Weights of a small transformer language model.
Architecture: no biases in attention or MLP, tied embeddings.
Training: 94M tokens, 6495 steps.
Each number is 200 + 20 x the weight over the matrix's rms, rounded and kept within 0 to 999. Layers, rows and columns count from 0.

# layer 4 MLP up, 384x96, rms 0.197, rows 319-355, columns 0-95
222,173,217,176,205,164,185,179,208,203,187,236,181,190,209,232,225,216,198,206,163,222,216,179,205,224,157,208,203,181,230,219,207,214,176,232,211,188,216,189,201,200,220,212,249,188,183,200,174,203,214,218,171,175,225,192,169,217,216,164,204,203,209,235,229,191,218,209,205,180,233,204,184,187,184,217,205,161,179,176,203,201,228,193,218,194,199,189,235,205,172,163,190,195,213,193
160,156,201,211,199,164,176,216,235,184,197,175,167,166,182,189,241,197,219,203,221,163,195,164,263,238,178,162,183,200,241,221,237,154,195,205,175,237,211,208,217,213,202,168,225,195,184,182,191,169,227,208,190,190,213,175,215,164,201,205,158,211,183,189,216,194,223,221,180,222,171,220,160,179,195,222,140,228,215,200,173,196,219,180,192,202,174,220,219,193,170,185,211,165,226,225
225,211,205,191,214,225,185,176,206,167,187,182,172,194,221,189,216,206,210,186,188,198,193,168,207,216,221,209,223,224,212,239,196,183,175,168,191,189,208,208,192,225,242,243,214,208,250,214,179,212,222,209,219,171,192,224,171,207,180,217,213,220,205,192,169,188,177,186,223,216,191,195,207,222,195,201,195,196,183,190,196,200,222,229,153,197,208,195,189,205,228,187,179,172,208,198
207,220,180,193,195,179,195,176,182,203,167,168,183,186,176,196,201,257,200,196,214,206,179,190,194,173,176,190,195,212,206,217,236,172,183,225,230,173,230,229,186,209,187,202,201,215,208,227,201,220,230,217,202,183,208,204,204,151,194,193,175,218,196,202,186,202,164,194,207,205,162,175,174,210,212,202,227,224,206,199,212,186,220,211,187,207,216,187,177,188,210,202,204,198,200,175
166,205,165,223,197,199,189,196,223,226,205,211,142,193,186,167,212,229,218,203,227,197,186,189,189,204,201,196,164,183,205,174,186,215,196,202,184,206,208,164,192,244,186,197,249,180,211,201,258,167,168,195,232,169,211,185,192,174,183,218,180,199,206,206,198,205,203,177,185,255,202,193,174,197,224,204,200,198,207,216,194,157,190,198,194,193,222,229,200,242,185,201,228,231,250,224
175,207,188,217,180,167,189,185,225,215,196,198,220,186,210,164,223,249,207,189,195,224,172,186,209,226,243,199,197,199,182,171,175,172,170,209,215,210,188,212,202,214,226,235,202,212,204,230,241,205,162,220,188,175,197,193,230,238,179,211,190,164,225,211,199,225,192,184,182,202,235,195,223,171,172,210,191,190,196,217,181,217,233,226,195,177,249,178,186,205,181,184,160,220,188,180
165,217,188,213,212,179,205,248,205,214,199,183,192,182,237,212,208,190,139,200,190,193,209,202,208,221,198,213,196,181,216,185,226,175,212,225,211,191,172,174,209,195,178,216,187,200,227,235,221,166,210,227,202,185,230,211,182,208,201,193,186,211,215,215,174,181,207,217,218,169,203,207,183,190,216,223,206,188,201,213,161,214,234,204,195,228,147,209,215,218,219,213,210,194,186,172
160,183,194,223,201,213,196,224,212,235,240,191,201,233,131,165,199,202,219,226,147,172,210,197,176,190,226,212,166,221,185,184,206,172,215,210,217,203,186,158,203,236,160,233,163,182,198,219,209,210,220,206,199,195,210,195,223,162,229,193,235,186,218,224,215,188,207,195,217,212,165,208,226,195,189,205,211,226,216,200,210,208,202,175,209,206,210,180,179,185,185,198,181,144,193,204
161,223,208,233,215,191,199,218,200,262,228,206,181,191,207,191,189,182,196,174,160,208,172,181,215,232,216,205,176,205,207,216,225,184,166,191,197,198,190,221,180,232,228,206,226,160,222,198,179,240,167,200,195,184,223,201,222,211,181,206,233,184,187,237,192,234,179,171,224,211,167,213,227,202,181,163,218,222,163,222,227,215,186,182,169,236,232,245,218,192,187,219,177,181,225,230
194,159,241,207,250,168,224,177,203,190,208,175,206,197,196,181,219,233,218,185,168,212,205,231,224,181,166,169,210,209,181,211,183,190,176,176,188,221,172,172,250,155,222,191,192,195,172,181,175,184,164,185,212,202,207,192,200,166,194,189,187,206,209,218,192,175,189,181,191,230,176,228,163,204,172,221,219,224,222,188,224,182,189,245,210,174,203,243,220,188,227,205,201,198,181,201
228,194,224,165,199,231,196,213,192,214,208,198,209,180,219,212,194,198,174,211,181,200,187,190,181,215,173,193,210,236,218,181,198,183,174,230,189,198,202,209,174,178,215,209,200,186,204,241,218,206,191,215,179,201,246,201,204,230,206,183,168,182,201,193,253,216,212,191,196,188,220,201,207,193,211,216,194,204,218,189,205,226,205,202,164,218,194,191,191,210,227,201,174,201,175,215
167,194,201,186,195,195,187,193,192,193,167,213,185,176,194,182,208,178,243,214,185,210,220,181,191,209,216,192,181,178,196,172,192,202,191,177,185,197,204,191,158,188,182,172,223,202,177,185,234,205,186,223,187,181,209,191,203,212,205,234,206,167,190,214,190,183,209,239,201,205,238,183,191,202,191,228,180,224,199,211,196,198,190,179,236,211,181,220,217,206,212,183,162,197,217,190
199,179,214,163,185,186,216,191,242,191,210,190,204,220,176,147,195,197,192,170,179,202,252,211,185,204,162,166,248,194,169,188,165,200,203,131,210,209,199,199,219,201,233,214,235,213,215,210,151,160,159,191,209,186,225,220,188,180,191,252,204,199,189,202,220,198,189,209,165,212,177,251,228,224,181,189,185,167,185,201,216,211,192,225,145,185,203,169,188,199,179,178,215,222,196,193
193,215,189,187,179,218,193,200,206,186,184,207,214,222,180,169,225,197,206,190,194,199,204,181,251,200,185,172,224,207,217,186,193,178,189,222,217,194,190,205,192,174,229,197,214,188,194,197,166,207,162,206,181,231,196,249,210,206,192,195,237,213,189,232,216,188,176,211,179,171,183,174,223,183,175,169,206,191,193,194,221,228,199,213,204,206,182,189,172,183,187,221,202,236,179,214
181,195,225,206,180,202,206,184,190,184,195,226,208,186,239,205,208,183,232,208,182,224,204,210,187,196,211,217,212,217,197,208,188,233,204,195,222,217,177,191,205,215,219,197,196,177,202,202,180,194,198,183,172,201,196,182,171,204,192,214,178,212,198,237,190,206,212,188,198,217,213,188,177,228,197,195,215,223,171,191,208,203,197,206,199,225,190,237,193,201,182,212,187,225,199,200
205,163,184,205,207,169,253,194,179,200,211,194,232,175,227,211,179,202,211,248,182,223,180,207,200,199,206,192,196,186,224,226,218,200,235,193,220,195,221,209,196,209,215,194,214,171,204,245,216,208,227,189,184,220,185,189,206,205,198,188,165,198,208,196,200,220,161,203,204,183,191,197,188,185,163,177,213,197,169,194,219,210,194,203,178,214,194,214,229,195,248,221,202,183,193,178
249,214,207,209,186,182,209,177,211,196,193,218,199,162,229,216,196,218,193,225,197,178,191,248,194,169,201,171,215,170,191,170,228,203,209,220,214,175,189,169,208,198,216,198,243,175,194,192,195,190,214,201,202,202,193,218,217,202,232,215,203,194,174,169,200,236,185,201,152,235,190,194,163,163,217,206,204,216,198,189,228,178,205,227,207,209,202,176,203,216,213,187,218,194,231,203
208,206,224,212,200,202,209,195,180,172,232,200,203,192,220,175,255,239,194,230,212,184,175,182,174,201,212,154,206,188,191,217,202,209,213,203,189,187,212,204,164,201,231,189,227,203,218,198,206,197,200,204,194,215,183,198,212,215,141,230,197,189,233,179,204,202,173,188,155,224,215,209,171,196,201,193,166,181,202,240,175,179,181,197,192,209,182,163,242,173,160,178,181,201,206,169
233,184,205,187,212,221,202,197,198,163,172,197,201,228,215,217,224,178,212,200,197,205,164,211,227,204,198,183,229,216,197,213,191,184,224,179,189,174,239,179,209,211,189,188,221,201,196,196,212,169,205,210,195,203,199,206,209,191,197,220,146,216,187,212,238,217,232,205,213,199,213,172,185,168,198,188,195,189,198,203,180,208,212,190,178,223,166,176,184,218,230,211,209,175,181,209
181,193,195,224,170,228,192,203,198,222,180,226,187,167,174,186,207,201,199,196,213,208,197,193,198,216,192,215,235,195,234,216,227,235,174,229,169,184,187,203,199,187,204,221,197,207,176,198,202,173,193,220,226,200,211,202,203,175,210,214,203,189,207,237,217,196,190,189,211,232,172,189,153,171,200,221,167,247,217,221,153,189,240,207,180,234,202,195,211,201,220,200,205,192,212,204
173,207,191,194,192,220,221,207,220,225,210,206,179,234,203,189,174,196,196,198,171,197,192,226,202,203,190,198,185,187,232,186,205,222,198,182,213,206,194,199,186,186,216,208,228,203,211,210,217,208,196,193,238,197,193,203,224,225,203,234,176,230,224,190,192,208,211,211,232,219,185,190,165,209,176,216,211,194,172,233,187,170,192,171,223,208,188,207,237,221,199,238,190,190,187,200
208,195,207,190,188,232,199,181,201,202,202,184,215,196,217,185,216,182,218,224,189,176,208,238,208,205,201,208,236,164,199,203,189,230,241,153,164,189,216,211,177,175,225,198,229,186,195,205,232,191,206,126,226,190,201,221,206,175,207,201,240,177,230,186,192,220,218,207,217,217,229,201,169,184,208,217,170,210,181,251,213,207,172,176,219,209,175,217,222,220,171,215,194,197,209,194
195,205,211,217,197,190,218,186,202,184,190,187,166,209,211,184,218,190,182,220,215,218,210,205,197,232,216,192,171,216,231,203,188,208,226,228,219,193,202,195,173,215,211,206,214,163,187,212,222,206,208,174,200,213,227,228,171,221,206,197,215,178,203,183,203,184,214,198,195,200,196,204,190,182,160,198,208,201,216,209,218,171,196,205,201,191,176,215,183,186,212,210,180,194,225,212
207,195,218,194,189,223,226,212,211,221,208,170,202,181,216,205,202,231,178,210,196,217,179,174,171,229,185,155,213,190,151,180,201,176,158,180,208,191,207,168,205,207,176,251,187,206,203,216,226,191,222,172,189,171,206,192,214,190,177,245,187,252,204,197,213,214,223,193,202,164,186,186,175,197,236,219,201,219,176,172,212,186,210,184,190,200,167,232,177,203,180,204,219,190,192,208
233,175,204,186,227,179,202,166,192,221,199,206,193,180,233,169,221,216,165,223,203,199,203,185,191,224,183,219,202,189,231,193,208,221,172,179,208,188,208,249,200,220,191,219,196,197,180,183,178,192,193,239,191,180,191,186,190,229,202,213,205,173,224,180,212,209,239,212,167,219,236,173,205,206,168,197,188,202,174,225,218,155,209,215,200,206,213,231,176,170,189,219,240,149,239,212
210,194,154,177,224,179,233,210,232,210,215,192,195,220,219,175,218,222,219,153,180,212,180,184,201,208,187,180,212,204,163,169,183,227,213,203,211,157,228,198,184,229,249,184,215,209,186,223,199,211,195,194,201,205,182,199,184,200,236,208,194,197,178,200,225,204,234,201,180,213,200,171,221,216,188,191,158,197,218,213,191,237,231,181,214,231,179,195,179,173,210,222,207,208,200,218
229,207,222,198,186,207,208,209,242,250,182,196,198,239,207,205,209,205,169,235,210,207,216,240,207,209,168,158,206,205,196,173,196,202,226,201,195,195,198,208,208,216,175,192,197,196,190,235,202,182,192,169,199,209,201,228,188,217,168,208,218,206,194,201,189,208,188,204,200,223,204,216,195,151,213,196,191,175,208,245,211,162,187,190,198,223,210,204,210,208,193,215,204,215,210,168
191,217,206,236,237,194,223,188,222,194,209,199,193,215,199,209,223,203,155,216,203,209,204,180,189,227,222,231,187,199,214,198,192,235,222,170,212,194,182,204,217,153,180,211,210,201,197,213,199,212,166,178,175,205,211,182,180,206,183,208,201,214,224,198,206,164,204,196,188,201,192,217,197,212,186,175,212,201,213,210,240,180,219,196,195,227,215,213,203,172,221,195,228,159,195,193
198,189,181,261,170,163,241,222,227,223,186,230,192,238,198,160,198,216,246,215,223,155,187,188,171,189,248,173,171,183,205,141,224,192,216,186,195,219,199,160,204,260,201,176,219,169,193,155,266,210,184,206,190,197,165,177,214,169,227,233,217,198,209,178,163,180,178,217,170,203,174,181,194,205,223,212,182,283,170,286,223,177,212,229,199,191,184,187,194,184,206,210,180,190,219,188
180,196,215,185,207,163,236,200,185,199,220,216,186,191,174,194,227,204,265,211,237,204,224,198,209,218,174,195,183,207,185,227,228,195,215,201,158,228,197,208,201,219,170,164,184,233,193,205,187,195,197,188,201,192,204,182,178,189,211,168,201,201,203,210,228,215,192,178,195,179,154,179,181,213,203,168,231,200,220,201,216,183,245,175,212,208,169,195,176,193,211,184,185,145,217,217
217,219,241,175,212,198,192,195,247,143,227,191,176,249,189,218,226,198,199,237,217,215,221,193,188,241,154,214,217,152,213,206,227,201,183,207,215,199,255,183,204,233,225,205,225,197,226,157,214,207,189,173,219,202,193,186,218,191,195,229,194,176,163,219,197,200,189,180,186,166,211,179,185,194,207,205,162,219,196,208,210,183,193,210,164,196,156,215,189,204,240,207,176,189,211,167
195,225,235,149,201,189,201,214,242,231,185,215,196,223,188,195,199,196,159,174,186,206,234,196,165,203,211,204,198,152,177,209,180,208,186,185,221,203,205,180,162,183,222,200,240,228,234,192,199,134,195,202,196,187,207,210,212,196,199,233,213,211,185,214,180,188,199,213,195,223,202,221,196,213,201,221,197,174,161,206,208,181,220,196,171,181,206,203,165,220,215,198,199,209,205,213
201,206,193,182,221,213,214,216,242,239,231,196,234,169,192,168,196,196,196,212,188,249,199,203,181,223,192,213,203,209,202,207,236,186,162,182,193,218,229,181,179,193,176,198,215,229,209,216,184,208,200,204,219,196,179,183,219,225,159,200,205,203,222,217,187,213,191,168,217,195,188,211,212,198,208,198,205,206,187,205,169,197,191,200,187,217,214,183,194,189,203,205,196,172,192,203
195,198,180,237,184,227,207,219,218,178,167,219,203,197,205,202,235,216,219,219,188,206,206,189,189,181,196,202,218,177,183,192,205,197,200,189,207,195,230,193,182,173,231,196,212,205,159,204,173,174,172,171,206,192,197,229,170,186,203,226,191,190,196,199,161,176,226,186,208,218,205,206,171,198,223,212,188,210,168,225,203,207,196,180,193,196,192,188,197,214,181,200,190,206,188,239
195,171,227,177,167,226,205,173,246,183,204,225,205,185,191,193,242,214,185,206,235,206,194,148,212,225,191,181,198,193,173,237,251,229,202,204,169,174,196,219,159,206,211,205,199,179,225,200,176,176,211,204,231,203,159,197,211,223,217,221,213,203,262,182,182,213,195,220,219,235,191,217,199,224,243,257,185,181,196,196,214,211,228,191,157,248,199,219,169,190,231,184,171,178,224,199
214,218,214,224,226,156,175,191,183,200,212,203,193,202,213,191,180,202,186,200,239,233,186,161,200,232,190,192,175,221,198,202,182,199,186,201,224,211,203,190,197,236,219,175,233,211,178,195,226,205,158,187,177,180,198,177,210,183,199,218,234,202,187,216,184,196,192,197,190,228,258,196,182,203,179,155,215,220,205,212,196,252,246,169,218,217,150,154,185,199,198,169,211,224,184,217
195,185,173,225,220,220,192,204,242,207,215,162,200,238,237,191,190,226,189,218,214,197,227,198,154,215,193,184,197,178,193,224,214,211,210,190,239,181,200,188,206,207,189,183,158,186,193,199,200,150,224,202,219,197,215,192,222,208,202,210,205,199,183,185,183,206,170,169,203,180,147,210,201,183,203,182,192,202,196,217,198,211,206,226,179,208,204,212,161,187,224,204,203,176,208,195
# layer 4 MLP down (transposed), 384x96, rms 0.185, rows 319-354, columns 0-95
207,212,189,207,181,218,197,195,140,210,158,212,207,229,197,216,152,191,159,186,189,171,195,175,183,185,221,196,212,208,237,189,201,182,173,172,216,221,223,182,219,212,203,213,200,206,199,182,159,189,198,207,211,166,210,185,175,160,189,181,221,171,237,180,155,178,218,206,186,205,185,214,196,220,205,206,205,198,224,220,217,190,176,192,206,194,198,201,203,196,173,219,225,242,207,158
237,208,191,209,237,189,234,239,259,147,188,177,173,212,216,166,225,204,183,194,208,184,213,177,213,276,230,187,184,168,231,231,188,195,184,178,228,206,244,206,198,215,240,169,192,175,194,196,206,186,196,170,204,166,227,184,186,180,224,251,190,188,139,178,198,167,212,232,200,162,199,164,197,187,199,188,193,203,212,185,193,223,226,210,206,194,156,212,183,180,219,185,204,206,243,166
182,201,215,192,194,162,222,199,207,216,189,202,213,207,188,213,215,196,170,218,226,173,180,195,202,187,191,182,242,191,183,188,220,159,218,196,198,195,183,181,179,160,172,182,174,168,176,156,200,209,171,194,174,211,180,161,203,237,209,208,221,177,179,234,221,208,191,188,198,190,207,203,209,197,197,227,224,169,219,218,218,189,163,204,223,241,154,205,177,179,180,209,207,237,169,226
223,196,188,159,226,204,214,191,203,206,157,192,206,234,220,204,203,230,210,156,199,209,193,200,220,195,209,222,220,196,184,204,187,196,215,177,207,193,224,191,232,199,198,189,215,217,196,193,228,200,197,209,218,198,178,192,205,235,181,200,232,202,211,194,177,204,194,233,203,181,209,228,172,195,197,193,183,200,204,191,225,208,235,195,198,194,236,192,219,198,200,196,188,223,204,193
227,219,183,214,209,169,202,224,186,224,183,201,204,187,189,163,173,231,199,189,216,181,184,188,197,218,181,192,194,231,219,171,226,191,173,214,187,193,197,213,211,245,210,171,214,220,238,203,222,195,221,208,206,165,157,218,230,207,185,205,191,204,229,171,229,218,226,214,222,185,208,182,226,202,202,213,219,202,195,177,172,208,190,234,220,228,204,198,192,190,184,232,246,231,200,206
194,210,188,210,208,168,201,197,179,202,221,196,194,233,175,186,157,204,178,245,188,187,197,223,221,239,182,223,198,191,240,212,236,212,184,198,174,217,216,187,189,159,188,177,205,221,179,171,201,214,252,216,192,165,224,203,225,179,179,199,188,186,191,171,199,189,200,195,183,230,171,237,172,201,184,183,205,158,182,217,200,219,219,199,209,172,181,213,180,163,191,165,202,235,204,186
199,161,201,210,202,241,181,208,233,199,181,168,188,166,207,212,190,206,186,216,210,198,208,207,186,207,223,243,188,234,181,204,189,217,185,220,208,198,223,246,226,209,175,234,179,197,175,198,182,172,224,218,191,165,177,188,232,195,225,210,202,191,201,244,197,197,226,169,206,184,187,199,193,166,192,176,180,215,191,188,223,229,211,192,172,185,218,185,203,207,209,218,179,204,206,207
221,209,210,218,188,207,216,220,230,198,206,186,215,177,222,227,158,240,178,193,185,209,206,209,152,209,192,167,246,206,198,206,205,211,165,198,184,220,186,201,188,222,232,173,190,208,217,177,182,186,169,198,192,167,198,188,195,199,228,213,225,194,188,164,202,205,181,226,197,211,224,181,175,190,229,206,181,194,177,218,180,214,181,219,191,218,205,188,190,240,189,199,244,213,202,203
211,182,191,197,241,216,187,187,206,199,209,165,190,196,192,206,180,203,227,195,179,155,197,207,221,206,185,201,197,208,220,183,203,201,206,188,201,224,197,192,240,188,198,212,231,210,180,199,195,229,233,227,201,205,213,215,208,213,204,177,156,213,213,228,238,179,184,200,205,195,203,173,219,188,194,200,224,190,189,187,198,208,202,199,202,187,208,183,200,215,212,201,193,166,172,201
199,218,184,214,181,214,178,216,196,206,194,258,201,182,210,198,194,172,190,174,216,200,165,184,177,186,245,219,206,217,229,190,215,219,235,239,198,168,224,232,172,211,202,209,230,195,198,188,225,193,229,201,183,204,195,194,172,222,205,231,231,178,183,209,208,219,196,226,204,176,229,157,214,192,201,160,211,166,192,207,181,198,188,137,192,245,208,176,185,209,199,203,195,202,210,189
205,222,185,200,236,190,177,210,169,198,210,196,244,217,198,230,201,178,201,218,185,186,183,204,194,207,176,185,182,230,212,235,209,209,179,232,199,173,209,194,204,201,181,204,175,226,165,211,208,223,189,190,168,203,203,181,170,208,211,188,202,187,197,175,213,238,220,171,193,177,228,224,206,184,193,197,184,193,216,219,232,223,236,202,191,228,209,222,184,220,179,182,224,216,208,191
196,199,218,204,196,235,212,217,186,221,199,198,232,200,183,213,206,178,186,184,171,208,205,220,202,190,190,208,191,225,203,192,187,206,177,163,199,191,214,196,177,192,190,180,204,215,196,189,190,193,171,211,224,193,175,194,213,192,200,179,201,200,232,156,198,198,170,218,250,194,191,207,238,195,196,192,204,208,241,211,194,180,190,202,185,219,207,204,210,204,193,179,229,220,164,209
190,201,187,199,201,202,185,203,170,182,202,215,197,178,185,184,220,212,176,252,239,201,173,180,184,229,210,243,218,225,178,192,210,175,169,188,189,130,241,225,190,191,198,258,184,216,207,205,234,187,203,206,222,207,212,154,200,180,142,224,229,165,210,165,217,229,175,231,164,186,215,158,145,156,216,228,203,210,223,204,136,177,231,179,147,193,188,219,202,191,217,194,203,172,199,201
216,196,172,212,191,216,190,197,194,221,205,198,189,176,183,216,184,195,209,191,199,170,188,188,175,172,208,180,185,212,185,227,213,195,159,197,191,208,233,180,204,249,190,219,181,211,196,184,196,178,227,199,180,196,189,195,196,186,194,210,190,178,198,168,190,226,210,194,193,185,193,226,180,186,210,210,190,204,199,210,189,226,193,194,199,187,210,214,205,219,223,214,173,200,220,184
226,205,191,209,176,201,199,234,213,207,187,194,213,198,157,197,199,234,189,203,206,198,197,213,224,178,223,189,193,203,211,207,207,186,146,211,196,191,205,170,202,225,211,212,181,217,175,194,205,211,221,175,231,197,219,174,195,223,207,212,206,196,155,195,197,187,232,211,213,185,200,227,194,215,203,215,162,190,212,208,185,211,209,200,203,182,193,198,214,216,212,224,212,179,208,208
217,199,205,186,184,194,214,212,220,187,204,206,193,197,180,188,189,205,219,223,193,192,217,201,184,200,171,220,243,199,211,163,192,195,200,181,221,217,199,200,193,209,209,173,198,181,207,201,185,206,180,177,213,202,198,193,213,184,197,189,194,208,224,213,168,211,172,222,222,215,184,239,223,184,196,193,200,194,220,188,164,182,179,186,190,213,212,171,181,165,191,172,220,193,188,200
223,204,199,198,222,182,178,192,184,204,237,221,227,210,233,188,214,218,197,205,197,171,186,214,216,213,222,205,192,189,183,179,188,201,231,230,211,189,214,191,194,191,214,219,216,209,226,214,222,226,202,218,192,229,214,173,158,229,193,193,175,219,198,168,204,210,204,205,174,204,172,201,208,190,182,197,209,231,206,158,229,209,175,203,178,198,195,159,178,193,213,190,187,179,211,199
160,232,162,214,200,179,219,186,172,187,236,214,214,152,135,197,191,175,206,235,247,218,235,202,184,169,145,193,212,178,166,194,191,210,198,196,214,218,203,201,158,214,222,206,179,228,207,213,202,199,211,214,210,231,216,231,209,232,191,187,184,183,219,215,215,200,175,218,174,215,186,214,218,180,183,167,222,211,198,223,235,202,164,203,257,188,196,199,189,217,170,192,185,173,219,213
206,203,181,219,222,193,207,183,218,210,200,219,182,207,152,179,182,240,214,195,194,202,217,158,181,178,190,171,215,234,206,211,186,182,225,181,194,215,214,203,194,201,196,193,189,200,189,193,200,169,200,213,201,216,175,220,195,201,175,197,210,200,196,190,170,187,202,241,204,241,180,208,198,210,179,185,191,207,199,214,206,198,217,193,212,176,215,227,215,193,196,207,193,182,227,205
198,184,230,204,211,179,166,216,190,199,215,194,211,216,232,197,200,183,185,199,197,211,204,218,207,191,185,174,188,192,148,218,217,200,223,220,207,240,163,180,226,191,166,214,192,168,222,181,185,219,191,220,220,203,174,186,188,232,196,209,171,202,197,198,191,226,170,205,204,229,214,201,219,219,170,171,200,159,170,213,218,228,198,165,223,186,203,201,200,245,191,169,193,168,177,218
174,202,192,212,229,218,213,212,214,183,208,169,228,180,173,168,208,183,193,176,203,214,191,210,182,204,178,212,232,169,171,181,174,194,216,207,222,187,189,227,183,185,217,184,170,186,201,195,212,202,204,220,212,211,187,215,184,251,240,216,203,213,200,232,199,177,225,197,232,195,217,210,191,217,195,193,174,154,244,221,193,194,200,206,180,224,185,199,208,216,185,175,178,182,203,179
193,217,228,204,211,244,159,200,204,180,195,196,222,228,241,195,242,178,195,201,167,194,222,173,203,271,222,121,170,238,180,175,242,232,211,208,180,203,183,193,213,150,212,176,173,198,216,180,262,190,168,176,190,185,194,213,247,182,216,167,190,193,154,203,219,202,207,211,215,208,213,195,201,224,181,173,164,202,241,172,199,223,234,199,217,164,200,175,238,190,228,188,179,151,186,184
192,220,199,202,188,199,221,216,187,186,205,214,203,209,193,218,198,226,206,199,206,181,188,181,202,162,196,221,217,205,218,215,200,171,178,195,198,218,229,194,183,205,179,199,179,208,222,161,184,171,204,242,210,204,169,211,165,177,218,189,202,211,197,194,244,198,209,196,192,206,200,195,214,221,229,183,234,207,188,215,174,196,184,203,207,197,217,196,206,219,194,205,210,214,187,195
214,211,190,208,211,202,224,199,178,231,204,185,194,179,241,226,221,206,205,202,231,201,220,237,168,171,216,240,195,179,185,173,172,179,203,202,216,223,232,249,219,199,139,202,167,182,202,216,242,198,244,175,252,196,205,212,196,132,182,206,192,205,214,229,211,191,184,188,184,154,222,175,188,198,179,195,190,212,225,232,191,213,166,197,178,221,218,214,176,228,182,170,210,206,194,203
219,218,202,173,197,185,229,210,150,205,170,175,184,199,205,192,189,237,203,190,183,214,184,190,200,213,196,180,179,248,182,170,213,186,177,194,216,214,231,209,190,204,202,206,221,226,203,183,214,196,177,206,211,190,209,217,204,192,203,183,187,197,207,224,210,185,221,237,172,219,209,202,210,181,186,183,203,187,209,254,197,231,205,191,235,183,208,193,201,168,186,217,191,197,226,218
223,205,166,199,165,183,246,237,232,226,199,222,193,219,218,186,221,191,206,199,176,216,222,205,230,262,202,182,222,197,178,210,209,160,197,218,196,185,218,205,175,239,211,201,187,225,205,211,193,211,176,215,177,206,197,196,206,183,197,191,164,200,184,212,228,187,257,158,207,222,247,194,208,214,212,189,182,201,208,165,224,240,224,197,195,200,166,175,205,202,200,180,176,202,167,216
225,194,199,217,210,178,193,173,226,198,195,212,198,192,224,223,213,227,201,226,184,164,167,223,216,195,197,205,231,194,216,187,156,201,170,203,228,188,162,219,209,192,198,179,218,195,197,231,189,218,207,168,180,197,203,203,201,151,194,226,196,196,191,204,155,189,207,220,227,182,246,194,213,202,156,200,203,200,220,176,207,193,171,208,196,191,180,157,195,180,216,189,198,216,207,193
190,196,173,214,190,170,189,229,209,226,174,217,211,193,197,201,173,171,201,207,185,179,187,218,183,176,196,205,175,199,205,206,202,202,198,198,186,186,212,168,193,213,165,228,194,209,189,236,187,228,210,201,221,178,170,186,195,196,226,175,188,208,190,145,187,193,204,201,204,207,210,215,187,228,194,189,192,213,188,210,190,223,213,195,194,180,208,218,228,196,198,207,222,200,206,192
213,201,189,180,244,230,146,203,172,156,212,194,202,185,221,220,187,155,165,176,183,212,192,227,204,190,147,250,220,201,197,226,169,205,153,214,209,198,196,214,217,157,179,222,169,197,203,241,144,195,236,191,216,195,230,210,205,209,173,171,178,182,186,204,213,205,201,199,222,172,232,206,211,179,198,167,206,149,203,150,206,217,181,180,198,214,229,197,188,206,196,178,207,201,197,185
183,197,178,201,202,213,187,186,190,210,203,201,191,199,220,186,205,185,175,172,186,155,187,203,160,193,195,237,193,190,188,200,216,241,195,200,212,195,195,206,239,176,192,192,196,195,167,249,171,201,187,198,205,181,205,237,233,221,247,207,221,178,211,202,226,177,184,224,173,219,176,208,172,230,231,199,177,181,225,212,175,205,221,215,186,225,273,209,224,210,206,183,206,222,224,180
192,187,198,182,192,232,277,208,227,212,192,240,198,188,220,184,213,237,190,181,175,187,221,173,189,216,190,214,220,205,226,186,164,195,223,179,212,222,197,194,215,203,245,194,166,195,198,183,171,181,203,201,197,136,207,201,201,195,204,160,219,227,229,205,172,199,198,229,208,205,218,210,212,224,186,178,191,235,219,177,162,209,182,251,183,210,187,183,187,206,190,232,223,246,199,204
213,180,240,196,210,219,195,213,209,196,190,227,232,213,177,192,174,176,213,228,228,189,175,191,191,193,228,217,219,190,179,233,226,174,210,179,200,161,229,199,230,165,200,217,239,200,189,195,210,179,204,211,245,231,176,194,193,193,192,206,212,217,187,189,203,214,202,198,203,205,185,216,172,203,187,168,215,229,223,192,199,187,230,183,185,214,186,192,196,175,204,200,148,179,205,186
195,205,181,221,219,202,201,224,191,169,201,202,152,180,200,237,200,197,206,216,186,207,222,179,238,213,170,230,201,194,187,198,209,191,211,216,246,189,178,196,186,168,199,236,204,179,180,213,163,202,206,208,151,209,197,234,202,185,205,204,206,209,243,193,201,184,170,207,216,236,191,235,199,223,226,158,210,229,210,194,190,204,179,183,233,200,215,206,194,201,186,176,172,218,230,190
166,186,191,176,207,222,163,184,188,189,236,193,189,160,191,221,186,171,172,188,183,185,200,219,164,166,210,183,191,221,183,224,207,220,220,188,155,197,169,216,188,186,196,211,173,215,214,212,214,203,183,235,214,224,214,176,214,191,200,177,206,207,183,218,218,232,229,207,180,188,188,226,217,195,171,189,165,189,209,187,161,175,199,186,203,210,181,183,195,189,235,225,184,185,232,185
156,225,190,205,215,155,165,200,134,209,210,215,237,179,210,232,200,215,184,202,197,183,158,197,215,185,184,194,201,209,166,186,200,196,184,210,202,202,174,200,176,200,166,234,207,215,205,230,211,189,193,206,253,224,171,179,222,203,206,192,215,212,183,229,189,210,224,203,179,213,220,196,236,212,214,215,226,190,163,237,216,179,187,182,218,217,177,173,228,228,194,215,201,205,150,218
212,193,211,235,221,176,202,249,184,194,182,200,237,167,191,219,229,232,213,186,178,175,166,177,185,181,205,204,185,193,189,196,181,184,174,232,189,170,202,207,193,189,194,174,204,188,205,182,225,174,202,191,245,158,230,204,225,213,197,185,244,180,214,175,194,233,181,223,190,181,203,215,204,205,222,209,182,187,202,230,214,196,222,178,206,236,161,174,195,200,195,207,234,232,162,240